Weights of a small transformer language model: 16 layers, learned positions.
Each number is 128 + 24 x the weight over its row's rms, rounded and kept within 0 to 255. Layers, rows and columns count from 0. The size above them is the row's rms in percent of the matrix's.

# layer 9 MLP up, 2304x576, rms 0.112, rows 918-926, columns 192-383
size [ 97  99  99 101  99 100  91  93  98]
[[141 149 141 158 181 115 118 134 157 107 106 112 149 132 145  96 129 116 132 105  94 101 110  87 143 111 154 113 102 124 124 149 105 129 139 147 149 175 120 113 116 156 156 124 100 132 113 148 119 122 115 144 142 147 144  75 144 124 105 127 106 105 155 160 140 136 134 179 114 123 123 120 145 115 112 122 116 115 142 125 108 112 133 118 130 148 114 111 117 130  79 163 143 106 109 152 147 158 129 175 134 115 124 132 139 147  96  98 126 122 131 118 164 113 158 137 123 155 128 137 110 154 163 129 152 132  88 146 108 115 107 171 116 132 157 174 139 110 123 146 108 144 152 108 135 118 110 157 142  81 198  93 136 139 157 134 133 166 117 152 153 148 107 131 108 155 120 199 177 120 148 124 139 119 119 116 125 181 108 108 115 124 168  97 141 146 101  73 123 163 139 139]
 [109 152 138 154 121 132 137 169 127 166 125 100 142 161 131 116 183  94 100 120 175 132 160 135 145 132 111  92 164 178 118 134  95 122 127 111 161 118 169 137 148 106  94 159 106 138 104 159 112 128 136 141 134 128 102 112 161 120 122  88 167 123 115 143 104  77 113 174 124 137 150 126 126 123 138 110 158  88 126 151 101 116 146 133 122 104 109 136 142 131 102 120 125 148 120 153 164 148 136 127 122 122 116 131 130 123 112 133 128  82 143 133 121 101  89 131  87 164 122 114 111 146 144 140  97 132 124 124 100 103 118 151  97 103 116 145 139 117 126 192 131 141 138 131 168 136 121 138 118 114 162 106 145 134 151 131 139 119 140 123 121  86 149 144  90 129 138 140 136 140 164 132  89 137  96 126 106 106 150 128 134 162 126 149 150 177 138 131 190 142 126 174]
 [108 119 116 124 140 136 135 122 130 110 112 135 146  74 155 126 138 111 131 152 117 140 142 123 132 107 120 121 107 122 155  93 163 130 159 152 131 107 123 116 122 118 185 114  96 142  99 152 169 145 155 108 148 176 129 125  95 138 107 105 106 140 125  98  96 141 145 114 151  92  76 138 130  98 112 150 101 120 114  87 138 137 161 143 143 124 153 132  86 159 124  52 115 100 140 145 107 109 110 171 157 118 152 141 146 130 137 174 180 161 122 128 135 136 168 143 142 141 147 157  97 117 138 160 171 126 155 164 122 103 124 127 133 135 121 158 137 151 138 115  69 155 163  81 129 111 111 140 118  94 141  92 128 122 109  87 110  87 138 146 129 124 118 136 131 126 107 130 112 117 112 133 129 123  93  93 128  93  97 163 150 136 128 111  78  88 146 140 116 141 108 113]
 [ 93 159 157 124 141  85 144 131 109 140 125 134 139 133 173 142 135  84  95 130 120 122 134 127 153 142 171 100 133 179 138 121 145 153 129 147 134 113 113 144 149 117 128 104  66 135 137 133  99 131 140 133 129 172 174 160 102 121 120  88 128 142 156 125 198 113 110 142 153 122 125 128 153 109 161 124 139 149 113 134  94 124 117 142 127 147 110 115 144 138 101 120 102 107 117 113 140 180 133  83 107 143  86 130  92 136 122 132 103 116 173 122 116 136 136 146 100 136  64 107 137  80 143 159 130  93 130 127 158 109 152 116 130  91 154 130  88 154 129 117 124 109 113 157 145 112 123 143 168 137 116 172 173 133 144 158 123 142 130 165 152 188 160 130 109 149 134 163 161 118 113 100 171 202 120 128 110 109 136 139 149 140 137 130  78 120 163 107 135 111 140 103]
 [172 102 102 151 104 101 132  96 116 134  93 125 130 101 118 106 130 112 109 122  91 154 144 125  83 115 141 125  93 126 126 156 142 119 139 135 122 122 109 115 124 123 169 113 133 116 105 130 142 134 161 131 142 168 136 124 125 119 133 134 117 196 126 133 144 141 123 127  94 123  94 137 159 160 127 117 125 123 155 129 129  98 134 110 155 127 147 106  56 126 167 165 122 141 136 121 163 110  94 121 141  95 194 160 133 122 118 141 156  74 155 142 182  93 120 118 128 118  96 148 190  78 143 120 134  85 103 161 149 127 130 138 146 161 149  95 119 136 138 133  97 116 100 122 118 102 141 123  94  98  77 113 122 132  89  90 133 133 139 124  71 129 145 105 147 144 176 136 111 143 153 187 121  99 112  66 105 151 104 163  88 108 133  66 118 134  84 112 143 134 108 101]
 [142 177 158  63 158 133 155 137 125 160 104 143  99 123 164 112 110 144 132  90 125 156 134 114 102  68 113 156  98 100 160 100 139 121 148 134 145  83 100  97 139 179 124 153 110 121 107 127 130 138 148 155 125 141 119 159 173 114 106  89 163 122 115 106 115 119 143 133 117  84 108 154 128 120 149 121 154 103 143 107 149 166 111 134 154 109 189 110 120 117 118 140 176  87 114  78 130 125  99 114 116 157 146 147 100 107  90 143  99 134 103 143 154 157 119  80 113 144 131  96 133 109 108 112 143  98 130 124 129  95 144 162 160 130 127 128 145 117 142  77  84 157 127 126  83 168 144  95 129 131 155 153 114 102 151  84  96  94 106 145 125 119 119 135 182 131 163 146 105 138 155 187 133 123 135 116  87 117 180 144  74 181 125 132 106 136 133 151 141 120 174  69]
 [ 88 116 158 115 147 170 129 114 134 188 124 134 123 146 131 129 117 152 117 112 143 129 149 143 107 152 118 147 183 117 158 138 117 118 135 123 114 134 123 101 143  92 163 132  96 108 139 131 132 126 111 112 108 137 128 114 126 124 106 135 128 144  70 146 112 150 155 167 121 130 111 104 125 165 131 112 147  90 109 102 146 133 110 138 173 125  88 116  97 162 140 121 128  93 163 166 100 144 153 147 131 163  98 114  89 118 138 101 118 138 120 115 109 152 142 151 129 157  81 103 112 147 169 118 139  98  89 137 115 112 152 136 157 126 148 157 192  84 113 144  84 147 137 123 126 150 143 124 158 137 132 180  71  96 124 155 130 119 142 144 146 113  83 146 112 119 128 143 128 134 136 145  81 124 162 153 129 137 115  95  76 106 138 126 141 129 117 124 118 114 150 111]
 [142 140 111 108 101 114 112 122 116 131 115  75 131 125 129 157 101  92 184 127 170 137 145 157 105 120 117 126 118 125 127 169 133 115 140 129 111  64 107  72 133  91 145 126 121 148 128 170 108 149 128 110 124 129 125  84 131 143 124  89 153 130 133 174 149 107 116 171 150 143 145  92 136 123 148 153 114 162 158 102  81 104 103 123 138  86 137 149  90 129 169 135 164 167  79 128 171  85  96 110 116 108 145 147 148  93  87 154 115 155  91 131 118 151 101  94 138 121 149 120 113 114  93  94 138 173 162 129 109 117 148 138 116  74 118 136 133 143 108 189 117 158 149 103 132 107 162 124 163 120 127 137 131 113 112 120  85 131 141 156 102 126 126 113 149  98 135 126 153 169 118 101 132 126 110 160 147 105 145 129 104 150 140 156 127 144 147 153 120 131 137 141]
 [ 96 149 128 155 133 118 142 192 141 120 157 125 134 165 129 143 115 134 140 115 159 180 110 117 122 100 147 133 152 140 140 144 153 154 144 131 165 107 119 113 144 131 154 156 151 149 117  82 127 129 153 154 146 109 118 131  92 138 127 109 139 184 103 106 168 150 103  94 163 125 124 111  91 108 114 144 124 158 122 103 146 124  64 133 157 100  89 131 112 149 123 109 153 105 112 130 117 126 143 107  92 133 125 128 123 153 127 130 202 136 142 108 163 113 196 162 123 114 105 103 125 104 147  90 116 123 114 141 118 104  80 177 128 124 143 107 108 109 102  72 155 132 120  93 104 150 149 127 153 118 105 143 108 154 115 107 123 127 172 102 126  92 131 133 143 149 128 106 129 129 105 145 115  96 106 109 114 119 135 169 141 136  79 141 171 127 155 175 113  82 155 152]]
# layer 9 MLP down (transposed), 2304x576, rms 0.122, rows 918-925, columns 192-383
size [101 102  94 102 100 107  92 101]
[[149 143 122 149  96 148 118 115 133 115 112 125 123 142 156 146 111 169 150 133  98 150 137 127  89 148 132 108 145 122 163 154 111 161 131 149 121 114 117 116 130  74 131 164 108 144  94 133 118 133  83 123 141 151 115 138 125  99 136  87 126 123 120 122 119 142 138 142  56 160 173  64 161  94  85 133 128 116 128 123 112 100 151 119  88 141  76 123 104  88 124 122 127 100 133 140 126 108 113 152 150 112  87 134 153 160 132 114 100 119 114  93 135 113 141 135 131 154 167  86 102  73 147 126 135 184 143 151 137 109 170 110 111  98 129 159 126 135 182 127 148  76 131  86 113 110 161 146  85  96 128 118 106 102 140 146 195  84 128 116 116 108 166 140 175 101 145 144 135 109 135 122 137 142 133 134 126  91 125 147 146 141 128 145 143 116 174 110 108 162 124  77]
 [170 141 121 156 126 143 165 145 111 162 148  99 128 102 119 141 178 146  87 129 125 138 118 114 141 177 186 113 128 141 147  87 126 162 139 149 103 125 166 108 111 108 146 130 151  65 106 100 161 161 136 119 117 128 156 106 108 158 134  87 125 139 124 114 124  99 136 142 106 119 103 132 144 142 152 148 134 113 106  99 129 130 143 134 121 104 181 173 120  99 153 112 114 164 127 126 119 120 155 125 169 173 102 125 111  82 135 108 164  94 145 106 160 132 146 107 142  88 149 140 166 116 143  90 109 112 125  95 146 131  77 135 145 138  60  98 114 135 102 145 143 123 105 125 129 101 138 136 132 147 124 110 146 120 157 112  97  80 111 113 111 141 101 120 136 143 148 102 139 117 124 104 135 136 136 125 106 136 116 144 142 134 135  99 118 118 127 118 103 103 184 111]
 [116  87  99  90  63 123 148 126 146 118 120 107 112 110 154 139 127  82 108 129 125 128 159  99 142 140 130 174 141 103 117 114 111 130 154 109 140 135 102 164 136  91 118  99 133 101 129 159 136 126 135 141 138 104 124 125 101 139 120 151 158  98 125 142  95 106 147 111 106 142 137 142 125 117 112 176 115 152 144 107 115  75 114 145 152 170 156 120 152 139 148 133 152 159 112 139 140 176 121 108  92 107 110 138 123 122 155 143  76 166 116 114 131 132 132 154  92  92 131 110 111  83 140 140 157 133 103  93 115 136 140 107 133 106 128 127 109 173 111 136 142 114 145 129  91 128  85 177 101 136  97 125 158 148  91 150 168  64 130 111 162  85 127 153  72  66 130 130  85 141 110 132 154  99  86 111 108 123 138 122 127 139 189 120  84 130 117 151 119 131 125  87]
 [128  96 144 186 145 133 100 147 101 151 140 111 153 133 142 122 119  69 107 129 109 118 103 145 117  97 164 108 107 113 102 142 151 123 110 157 135 147 120 100  98 129 102 163 155 135 108 114 154  93 133 129 140 138 154 142 130  97 124 127 150  76 152 141 159 172 104 126 118 139 104 116 131 114 151 145 137 134 165 174 136 117  91 156 106 138 125 134 142 104 136 107 153 164 134 176 111 135 113 110 115 129  99 124 114 115 106 111 132 166 157  80 128 129 125 132 106 190 142 128 147 102 105 110 148 155 154 122 160 192 138 137 122 142 120  93 151 222 186 152 172  75 110 125 145 129 155 126 120 134 109 142 114 132 138 144 110 167 135 197  99 147 146 118 107 136 145 143  99 116 117 137 127 117 188 133 139 115 112 132 105 132 101 122 138 142 120 114 128 135 144 132]
 [112  75 151  87 135 135 121 127 116  83 159 122 109 123 123 134 113 141 141 115 129 140 150  98  96 145 105 126 153  84 109  89 136 130 116 185 110 168 118 174 105 118 132 124 173 174 111 105  89 152 119 136  88 145  78 106 144 115 133 119 140 144 130  91 116 119  96 114 102 122 140 134 141 104 116 141 113 112 129 155 133 125 164 103 126 142 150 158 130 161 110 151 127 115 160 164  87 121 153 147 116 184  86 127 155 130 136 137 113  87  76 148 121 112 145 167 143 125 175 119 134 129 112 148 144 130 151 120 124 128 147  96 189 137 100 102 118 100 124 110 124 137  73 174  94 114 150 154 154 113 132 146 144 128 137 150 141 131 117 138 146 142 138 109  88 100 154 134 100 146 109 148 118 121 139 143 131 136  88 126 146 118 128 126 144 149 114 122 135 186 137 141]
 [117  56 127 100 166  93 147 131 119 126 112 132 103 126 129 115 120 107 114 113 128 119 125  72 139 100 130 121  65 152 138 107 110 133  81 118 154 139 141 162 130 147 117 121 183 152 138 112 107  72  98 117 154  86  86 167 172 155 124 111 141  93 124 120 123 148 148 113 111 129  83  93 105 139 133 134 148  70 159 137 130  89 135 107 117 153 142 107 140  63 155 133 113 119 117 141 156 168 119  96 128 107 131 164 106 144 111 124 105 104 135 137 119 118 155 123 118 183 110 160 140 152 132  80 131 131 108 106 136 148 142 131 137 136 127 154 122 144 133 129 112 141 150 129 122 149 119 162 146  82 175 163 143 140 125  97  91 122 151 114 109 103 132 108 117 127 136 153 169 131 140 124 101 114 104 141 143 170 180 118 122 113 102 121 140 137  93 131 140 115 118 167]
 [124 113 168 125 138 163  74 125 103 125 128 156 126  65  88 126 106 124 150 126 137 108 117 164 150 155 133 158  95 154 127 113 116  84 137 102 140 119 108 130 156 135 146 138 126 158 115 113 134 122 136 148 119  99 148 135 133 117  98 146  81 155 147  93 116 145 123 149 160 136 116 149 185 126 133 118 138  96 160 141 130  87 125 118 155 138 150 125 132  95 130 141 113 114 121 156 102 114 102 113 119 121  84  96  78 121 141 116 139 119 120 126 104 124 116  31 159 139 104 128 126 125 140  91 133 127 136 159 127 114 127 139 127 136  54 128 154 136 160 130 174 177 147 108 148 126 165 130 163 110  89 106 112 124 105 146 121 148 132  57  96 127 130 153 153 134 109 149 130 140 107 143 134  92 143 104 142 123 131 110 145 161 150 117 142 133 169 173 121 111 168 153]
 [124 144 155 126 125 153 153 105 162 113 150 127  93 100 122 112 130 128 151 103  32 109 109  94 123 128 118 103 136 179  91 133 136 125 104 128 116 135 136 129  99 100 126 114 105 127 112 153 133 115 159 115 113 100 118 108 159 136 163 168 161 137 138 120 138 153 118 127 111 119  77 134 107  80 112  92 128 126 137 120 142  95 100 105 141 168 150 103 126 122 107 108 127 159 128 122 155 141 136 126 126 127 137 129  94 121 106 120 101 139 117 140 102 167  77  98 105  86 124 124 100 144  92  87 152 147 184  97 106  43 113 104 118 131 124 120  82  80 129 175 110 146 107 120 102 118 148 109 102  94 132 131 120 126 121 118 126 139 111 135 155 131 107 128 104 131 110 115 162 115 121 158 119 127 116 133 139 127 160 109 124 177 115 149 114  94 187 113 129 111 122 121]]